{
  "n_layer": 12,
  "d_model": 576,
  "n_head": 6,
  "n_kv_head": 3,
  "head_dim": 96,
  "d_mlp": 1152,
  "vocab_size": 22195,
  "activation": "swiglu",
  "norm": "rmsnorm",
  "norm_place": "pre",
  "norm_eps": 1e-05,
  "positions": "rope",
  "rope_base": 10000.0,
  "rope_fraction": 1.0,
  "qk_norm": true,
  "attn_scale": 0.102,
  "bias": "none",
  "tie_embeddings": false,
  "parallel_block": false,
  "init": "normal",
  "init_std_qkv": 0.0161,
  "init_std_o": 0.0161,
  "init_std_up": 0.0161,
  "init_std_down": 0.0,
  "optimizer": "cautious_adamw",
  "lr": 0.000861,
  "lr_mult_qkv": 0.7,
  "beta1": 0.95,
  "beta2": 0.95,
  "lr_head": 0.00583,
  "warmup_steps": 366,
  "schedule": "wsd",
  "decay_fraction": 0.947,
  "decay_shape": "linear",
  "final_lr_fraction": 0.0,
  "batch_tokens": 131072,
  "seq_len": 1024,
  "doc_mask": true,
  "train_tokens": 615600000,
  "steps": 4697,
  "dataset": "wikipedia_en"
}
Each number is 128 + 32 x the weight over its row's rms, rounded and kept within 0 to 255. Layers, rows and columns count from 0. Numbers have three digits each. The size before them is the row's rms in percent of the matrix's.

# gate: layer 5 MLP gate, 1152x576, rms 0.0238, rows 412-467, columns 384-415
# up: layer 5 MLP up, 1152x576, rms 0.0223, rows 412-467, columns 384-415
# down: layer 5 MLP down (transposed), 1152x576, rms 0.019, rows 412-467, columns 384-415
gate412 098:082089148198147192136086118102138141180107141098094089126149111132119108038153106127136144133043
up412 100:203185088076112195157113166178084184107124174165177186121171136133134072117117066149111121100161
down412 103:170110082154064100105118145158045102120125170094105101152131079153168097138083168148121143134144
gate413 096:102179160202149137128097176107155135166147112157154144129145118122112104094089170172081135048100
up413 095:126079072122111117095116112139076108059106168100173170179142176125064115150094130155160123083134
down413 094:132115143148117082160109093086158100179127094107185125128113097150074077099140106102148158159080
gate414 107:134107113148130083068165101177102155153123137188130135103118129086093136102086158167119158090096
up414 101:075157085140192124118128173126115134147102063097168132122197150144152113187116149144074178125110
down414 104:133101147137155108139115131132096110151131113088180152147092147153156093184114172170079173106075
gate415 102:163105136106154172115130160113147166132169090142144147104163122129138149083153193103166161122130
up415 102:103159132165160162083149098148135169147106102159147084100086136176106154141099056051182169133120
down415 104:110110081123106083127135190194115194114105128195151175148114110129175148127100144148149170119138
gate416 098:164112143089165124150168097114169142104131136096164117170144129033105216121170197145075167129140
up416 099:124137120198165119131153155162061195133111108197101181151076182105179130145217090117144182130134
down416 099:104095053095141101127113053167174087097083139136116095094100180139099012072165182128139133123125
gate417 096:092104103112139164116160122114068087081184117108140156157095085175105153124114115154121131095078
up417 100:119133097185159143106113205125106136113123109158050137225113049086125100131071126060216173167107
down417 102:117121134138163124145135138153140160118070095138115131180161087132144127106094159025084141131127
gate418 095:161124176125137141131130123070161086101151171147189131108122173144131154153177121116122147107142
up418 102:136117167120151145147147108076136137089132090124117091074194112150160124134121078146138110135162
down418 104:169191134100156171210132161115127107082107114101135141098165106133141124148087170170151159125148
gate419 098:103102088067116139107078089135053230159119133108134114106134074046118128094119177144184156143098
up419 099:106092114147099125144134147122072095074143105121121145137077091061116109123078110147146134129112
down419 099:114109155147155121120177137159189125117164106153089138126157104143092139160134144134100122149166
gate420 103:084205094170124182148098101114146149125092114167037129107209074111133150151177117110172129141054
up420 100:139093117136160143111100085144197112047133116148141099133194111104127130201153129205136087156124
down420 100:168193098153166151104166106159134101125113111125159140075188112146117056111099096141152164085139
gate421 093:183164169195100122111146134074198102139125121160145118133038076152147073091240087112138137167118
up421 099:127097106109143157209122095109149151116097142107123138129113144121111115098123142145156154169144
down421 100:188178154127111142118112174127082134130118129049107124138147134120124117086099160126070099168147
gate422 098:130066111128165156149119115187130135102122087181076160113094124105180057139181127066116087126134
up422 101:157158122170116128122140133104096103143135141134131138119189122131130082165092124122193177088099
down422 099:162143158208115107151011091119137148120146118084137117105090116138115137126158023184085140151098
gate423 102:138121113103130134060135136060115126170099178167174127138138143161142060149108171157154166061121
up423 103:150088137150135145152153096172088102119116085166049106125145088083173192174185121121138100121132
down423 097:108124103163116142108112105116070117216117099075100101104171191076079128119193142134137121149141
gate424 100:110185156108114141139088109147207136159110106112128126187067181111098141124097137064121164156136
up424 100:192126148129133122095127160140136120123115109198125170132110126158167125098134162136123156156063
down424 103:139179155105144159120150141099109100114137080088101119173172145090181080100087128132140147113134
gate425 098:132097111156170114117081128153118137099143094119090169112088098134144105157092089107161130107087
up425 103:141124151117163152133108096113130122069135095090190166126145159199107113154122100127126189148135
down425 102:150115137169119068130124171137146162122126163121103138079081067097113114145128157125112130144122
gate426 104:128117107146093162125146148114142116096129132111092153130124186111115151125147147088177111104104
up426 102:105152155170140118100117151068152140104125136110168171085109127089141139077099160114197162092121
down426 100:190126126149139128119166118143146107119133158115105155126154161153147149132099190089135122147085
gate427 099:181139116202166089143234087164133130147125154092102159117140152104169155166154123124140042081093
up427 102:189181085133126154115106113125122149127115109164105124183165089177125083116112157104132160132084
down427 100:147168150141105118096116155187157081121128160118163151144088133142158149063139109157133133114138
gate428 094:141222086167158132125140133136090134101158143132126124068151146094154136131166142111142161163165
up428 094:180132166130163120099148165126142145182126090043094155073125131145127125135116196117178098125057
down428 096:113154143156079145133090157164036058085110096123131153153085134129111093133091170094109156123144
gate429 115:082189092118166132095106086123126132125073127107174106109124126075131089077147152106135187143124
up429 099:183108142144127146086131085133137164118140156120112135133110169169203129142134124135076068093137
down429 101:106152126101114161131154093155148184133141156096193152106161111171103112054128103084095141070124
gate430 091:167111223161091122152094134145110130091105154132071209108116135112125162129132146099104101100118
up430 096:124154082120129089121083121068089063123156139145110146159167149156192127097133174138087096077130
down430 097:144134106132152174150141171109118113130143119134120159081144123123171103176150129113159132134142
gate431 091:090117116157122170143144086144181185108121098099134101192244114135100160168137171100085159126165
up431 099:111130104068107142078161049169107175214101119159203130143097074123172155068145119109148168108064
down431 095:092116164151133162144097046129127146143120119108055114116196137141138154198111202128083121125150
gate432 098:061091156106148087146148143134127153107127154161128136141112148150144122141124113120112143126081
up432 102:149026148062105137119118141098130143132136105047126143082113097153143067070143107080164134142164
down432 099:134188107087133176153147109106154060128188115159136101138102156121143145095176164137142121140204
gate433 102:172156088137168169145124084137170135225159093081130177101049181122111149150164170125158116126137
up433 099:175115173131180092164189093105125143163092133159145173073100179104125107113110170141102147155128
down433 098:150024066112188153144184076143184110129086148175180181118171093106122140117128093093125095126063
gate434 102:172112117128164171099079161141142128112117121111113134100113142104083151129074072100140135145117
up434 102:132149067178176099086163097094137079149189146136135107093068058165165086187136106128140095125140
down434 103:088184149110136112146097134108117126152136114187139100119158111052155151076136090134106138095121
gate435 098:080101178141075203126198101151094100111122099145175115109143123136155150082143131161134146057134
up435 098:138098160092159111169127082126026071114040100147141134190112097122130112123091143130119063139100
down435 100:113118132122189081095150151122124121142094194110174099103113167115161079123153100073163126136099
gate436 102:070136154141088099101093107150144100122162137077155171163124111121152160159133177076097166077148
up436 101:111099061158191076160118139079082150121109072113128169147105142131155141175125164201100178096193
down436 098:098118150165131117156163156098094118168132094134111120106123175161079199156134147139105161137130
gate437 099:164159108162183141117095105124132180133171150124123240120095138118143124170191083128135111114155
up437 100:159070152143108141091164160131171151120123148165155113151146144123116142067104092103101164095124
down437 101:157132140161171130085086083124126101176154099103073144166133109195091119077130182138130093078078
gate438 097:155134152158151137111131105143157142096136085092136104190145118144137157111132159120097138143108
up438 096:176172137104140165162082166117137097132113102121121166095167227084169198136146137140168129115150
down438 095:145131163140155075117176137120171123109105119174182071148146162141103149110128160175118080144121
gate439 125:089160149167098058137090132150115122158100116099119160161160058098166039165172158136138156107144
up439 095:170090080161094147113114107081144144154099129078112131104131089124105136165111098139096128155153
down439 097:117134095138184170111072133102157148225085116172195149133152120131133087116105108164069113118086
gate440 104:081170081090118150138165090119133128147169156075133190136100168110139079139121097133155144136107
up440 102:161063115077181132171132140153120166084096087102157128105130112097093149120193100113145109045114
down440 101:096106111074138174100195090145152127204174143159065128138123171096127134213173106105117068132161
gate441 102:141137129125156151113106100173112110122180146160181119136099116107148153108167138098134127102135
up441 104:134120120144147099130139128120111128142091107103136120162144093164092088154119145119089090160137
down441 103:184161141132106172178128118146102096109107101141116104071109105078111094152106146117157116141150
gate442 098:131123150093087088123147122104132139112119125141143124114136122092083124103128135091124150111076
up442 100:157142113120139144135181094113132146129155124131129146136182116109093085130158168054081079101164
down442 102:176115143159160096112114148143148139203128129149093130121190092100121170123102183142092140108161
gate443 099:101137134181117172126154174094110088145089140119083102124151137098169127185139129137161127115191
up443 100:103105123107179092122103156111092056064094128046176112123120160129103102104077141109113135129125
down443 100:126140136129166172105149111083127089166091143130168164119126106181134152124124219095141152153100
gate444 100:125123123105084091074085085167080149134171219116135145114163117045126142156073208102081053136170
up444 099:105119135048137087171114127119081163139119113113156136116132121142102075109111147109109131109139
down444 098:040130158109125152102134123138114149072164131047133094122127134121162087191148088132113129110161
gate445 096:056162154162133123102061080137100084099103129154192098122122094137138128105146115101184111077115
up445 098:076178133166103180085111103049146147114069169127100136170076190149181084124083093107146173131098
down445 099:073109060131155107171125135148126129135138083131142111151157206156107158102140152125163114172124
gate446 101:073192135107118151113202161130103139135096098146138186133099147117138114125156121138122125114094
up446 096:190178110134164172198108103076163088089160130107127120122175109106192106163139121109090098092173
down446 100:156111137158129162150121133131126160140147192093126173131114060202120149161155113150103112140097
gate447 098:078165100119138111153118101115149070131141174094105145158102180112148109131179097102184161092079
up447 101:131204125094197074137180179167133138103125098081068122134129151084162117142146098091092148113134
down447 094:121054068086062069116115088110138111114130148123137156098123159148111118140123124153164145159116
gate448 096:098196092136106126060126115119101137139167211122114142132120170089104132131123139130138096074174
up448 097:134171122146164111077172193153162113137128091177091121127099208098148138115122111195109096118121
down448 101:086143160103113123107141120065163116134104109122119100095041130098096109121067145168133134133099
gate449 106:126103113144105150093072178061156129083099147104112123108123077157103165128093136100131103190137
up449 097:191178159134146104141144122123139120119130116148212073099074141146044111119095129191129149118178
down449 097:074121186141112103130141112172164093143145164193148098143193147102142197143107164164187120118148
gate450 100:188046118143124092157133199140082170115152176135150092078108133085176092137111146168123135127119
up450 098:075116050135144148057146123137128110137144127151159125162137112144063171136153190146087151062184
down450 099:152141163167124123150139117107159095151112138084097164094108164109156090133099158105105134127069
gate451 100:118152150108132098054108110145112141113119154056080121111120144076178122097121160134087121165113
up451 100:148128145098149060091099052092109219170138128067149107125131107127048223089128088151114156159205
down451 102:157129122138087140128135089125130118137171120128158169077128154118149068091099167098110121097131
gate452 102:143144066192123138125066146129137120131143148148167061137091140115116174163085105099107171108123
up452 101:065076123115126126122162120154111067067107183038121106107112074089089062181130129170146106163127
down452 101:128160139180138109128140081148107134128061156105121092126136061099106124077174180172140061119137
gate453 100:123073120166175141171147109152112089131167065141132140106161142190133078185068170120096154169183
up453 102:167112097105116172143179134128157145152159075176130100146088170153110138126117093079156090101117
down453 104:108064154151099131139132163118109085182165134174127139144118114158048114129100101141119185183209
gate454 099:166115126146145175118143170131100176145157153106146116134148140127195202073099151069087098113096
up454 105:148092105120147140167084143079091089151184164090160107179141108067149137152140161157102072146162
down454 103:044088071067156161148079159118101177146107146090171141160176102097161144081168159059156208120142
gate455 091:124149083120147162144136169125120111133126086115116126081157168119164118148110163123226205138121
up455 097:176117054131136147124152117127153093078058132100091137092158094111155145142140114127109118157141
down455 096:079100138148112082119153135126105157140154134149142108131109095147080211093101101144163112148098
gate456 097:153149158144150068114139163120147163105120211131163070183149134091117123074161082160120117161079
up456 100:110092119141145168146093084110160172088135072144181167143097135134090143165149103105131128126114
down456 104:186104101139083178119105080195095124133104159119117204095154115186117171084110130114157142146121
gate457 098:156159101131172138071145108183102171104114137059137066119149147086166168110157200133118149154082
up457 100:098166143170151148181163116111156117115129090171119138128126169093080121117141188140125075132133
down457 101:110161124162136157079152103155061117191162075146172095155071131099123102158073125130108147117088
gate458 098:147160150167185144118132129128143155155125114087159172152158106161113143100121094094086084098111
up458 101:150085111135095144140101079118179132080116137139120107119136103093141097101146111138175159146074
down458 102:100124122106082171113091086147135175195107165132132052130154092076088151065146133132150151197111
gate459 102:116147189150135130085097088155122107148168117158052117097091098107148176121127120136155127112164
up459 105:159150158117120182134092134128141133158172177134088111135140074131158107198092062139124083122160
down459 102:115108129099114064162168141141120119131179112187125110181155121145108126079146164147147140131166
gate460 100:149123153166105149115125125205159158100100132144114145187066136132149136109095104120159063104097
up460 098:143145092166071126120119078119128136125111100134140134120131124075090187151091104158143104184076
down460 099:156123120167104159105182141110124133099038109126106159181085062099123098152136104103149146176133
gate461 097:071121080101080125114099075146102123085169181128141141169070120150079147154131110108144092111131
up461 101:094161151155170110123159165119061196110093166126133090117155075118147135156032153166068136121106
down461 100:144138104137077113086138125130171109180123155141152122112104079085074145114115183118195090120163
gate462 103:162175124102144104158060179116103117132083104117220152178094061126086092087137164079050129116132
up462 098:129121089131179079151087150132128085093127100093034091166153105100132106151176151127089138165106
down462 100:099133110131123131165176069163136119139105067193090175115163114058185129084104152121143131174119
gate463 096:131113181109165170088101138124064146150132100116174107109137097111123140144141123143081128132065
up463 097:128137103157128156148106137142109156097154173184091082189193140102065089082081134073119081181099
down463 100:146104103139157142168108147083177153124126230113080161131124069100107122106132122149116121125130
gate464 097:097150142088121153119136127160122178128077121105135126162115200125119218158112158133151119143146
up464 098:099066138159127109134123154144148149111126185110143069118070112104111066102141168154109157182112
down464 095:149108125154182147167135132104102197155080094159123064149119173108100160129073105129128137112141
gate465 106:096067097142157157108165052136152128123127141101126155159125103128168136120098137128145215138117
up465 106:113127113121110185170114145117175124098190166140162083129135109149173122140155149132093155154094
down465 100:069157136106166119152120113187182129116168083166196118088126079096109090093171120184131138072073
gate466 095:140143145115131120074159142095101135195130128125124173170142119137126112137119136138158189133173
up466 097:071136128155096072127151149132119162116093128118107123152133077135115082109117159110138101092131
down466 098:164121142142152117138138143099142129110092129145088099070150155102165157143119167121086144113100
gate467 095:190114116113161105115143134172129090119181136081130137150146099133157123094158176116141080117114
up467 099:145133169201124163153154094154167104137150148163097171115132126160116157110131164134203133110061
down467 099:135174101157151186119118130187179169134104164112158152070102096187099115130120134119099163131097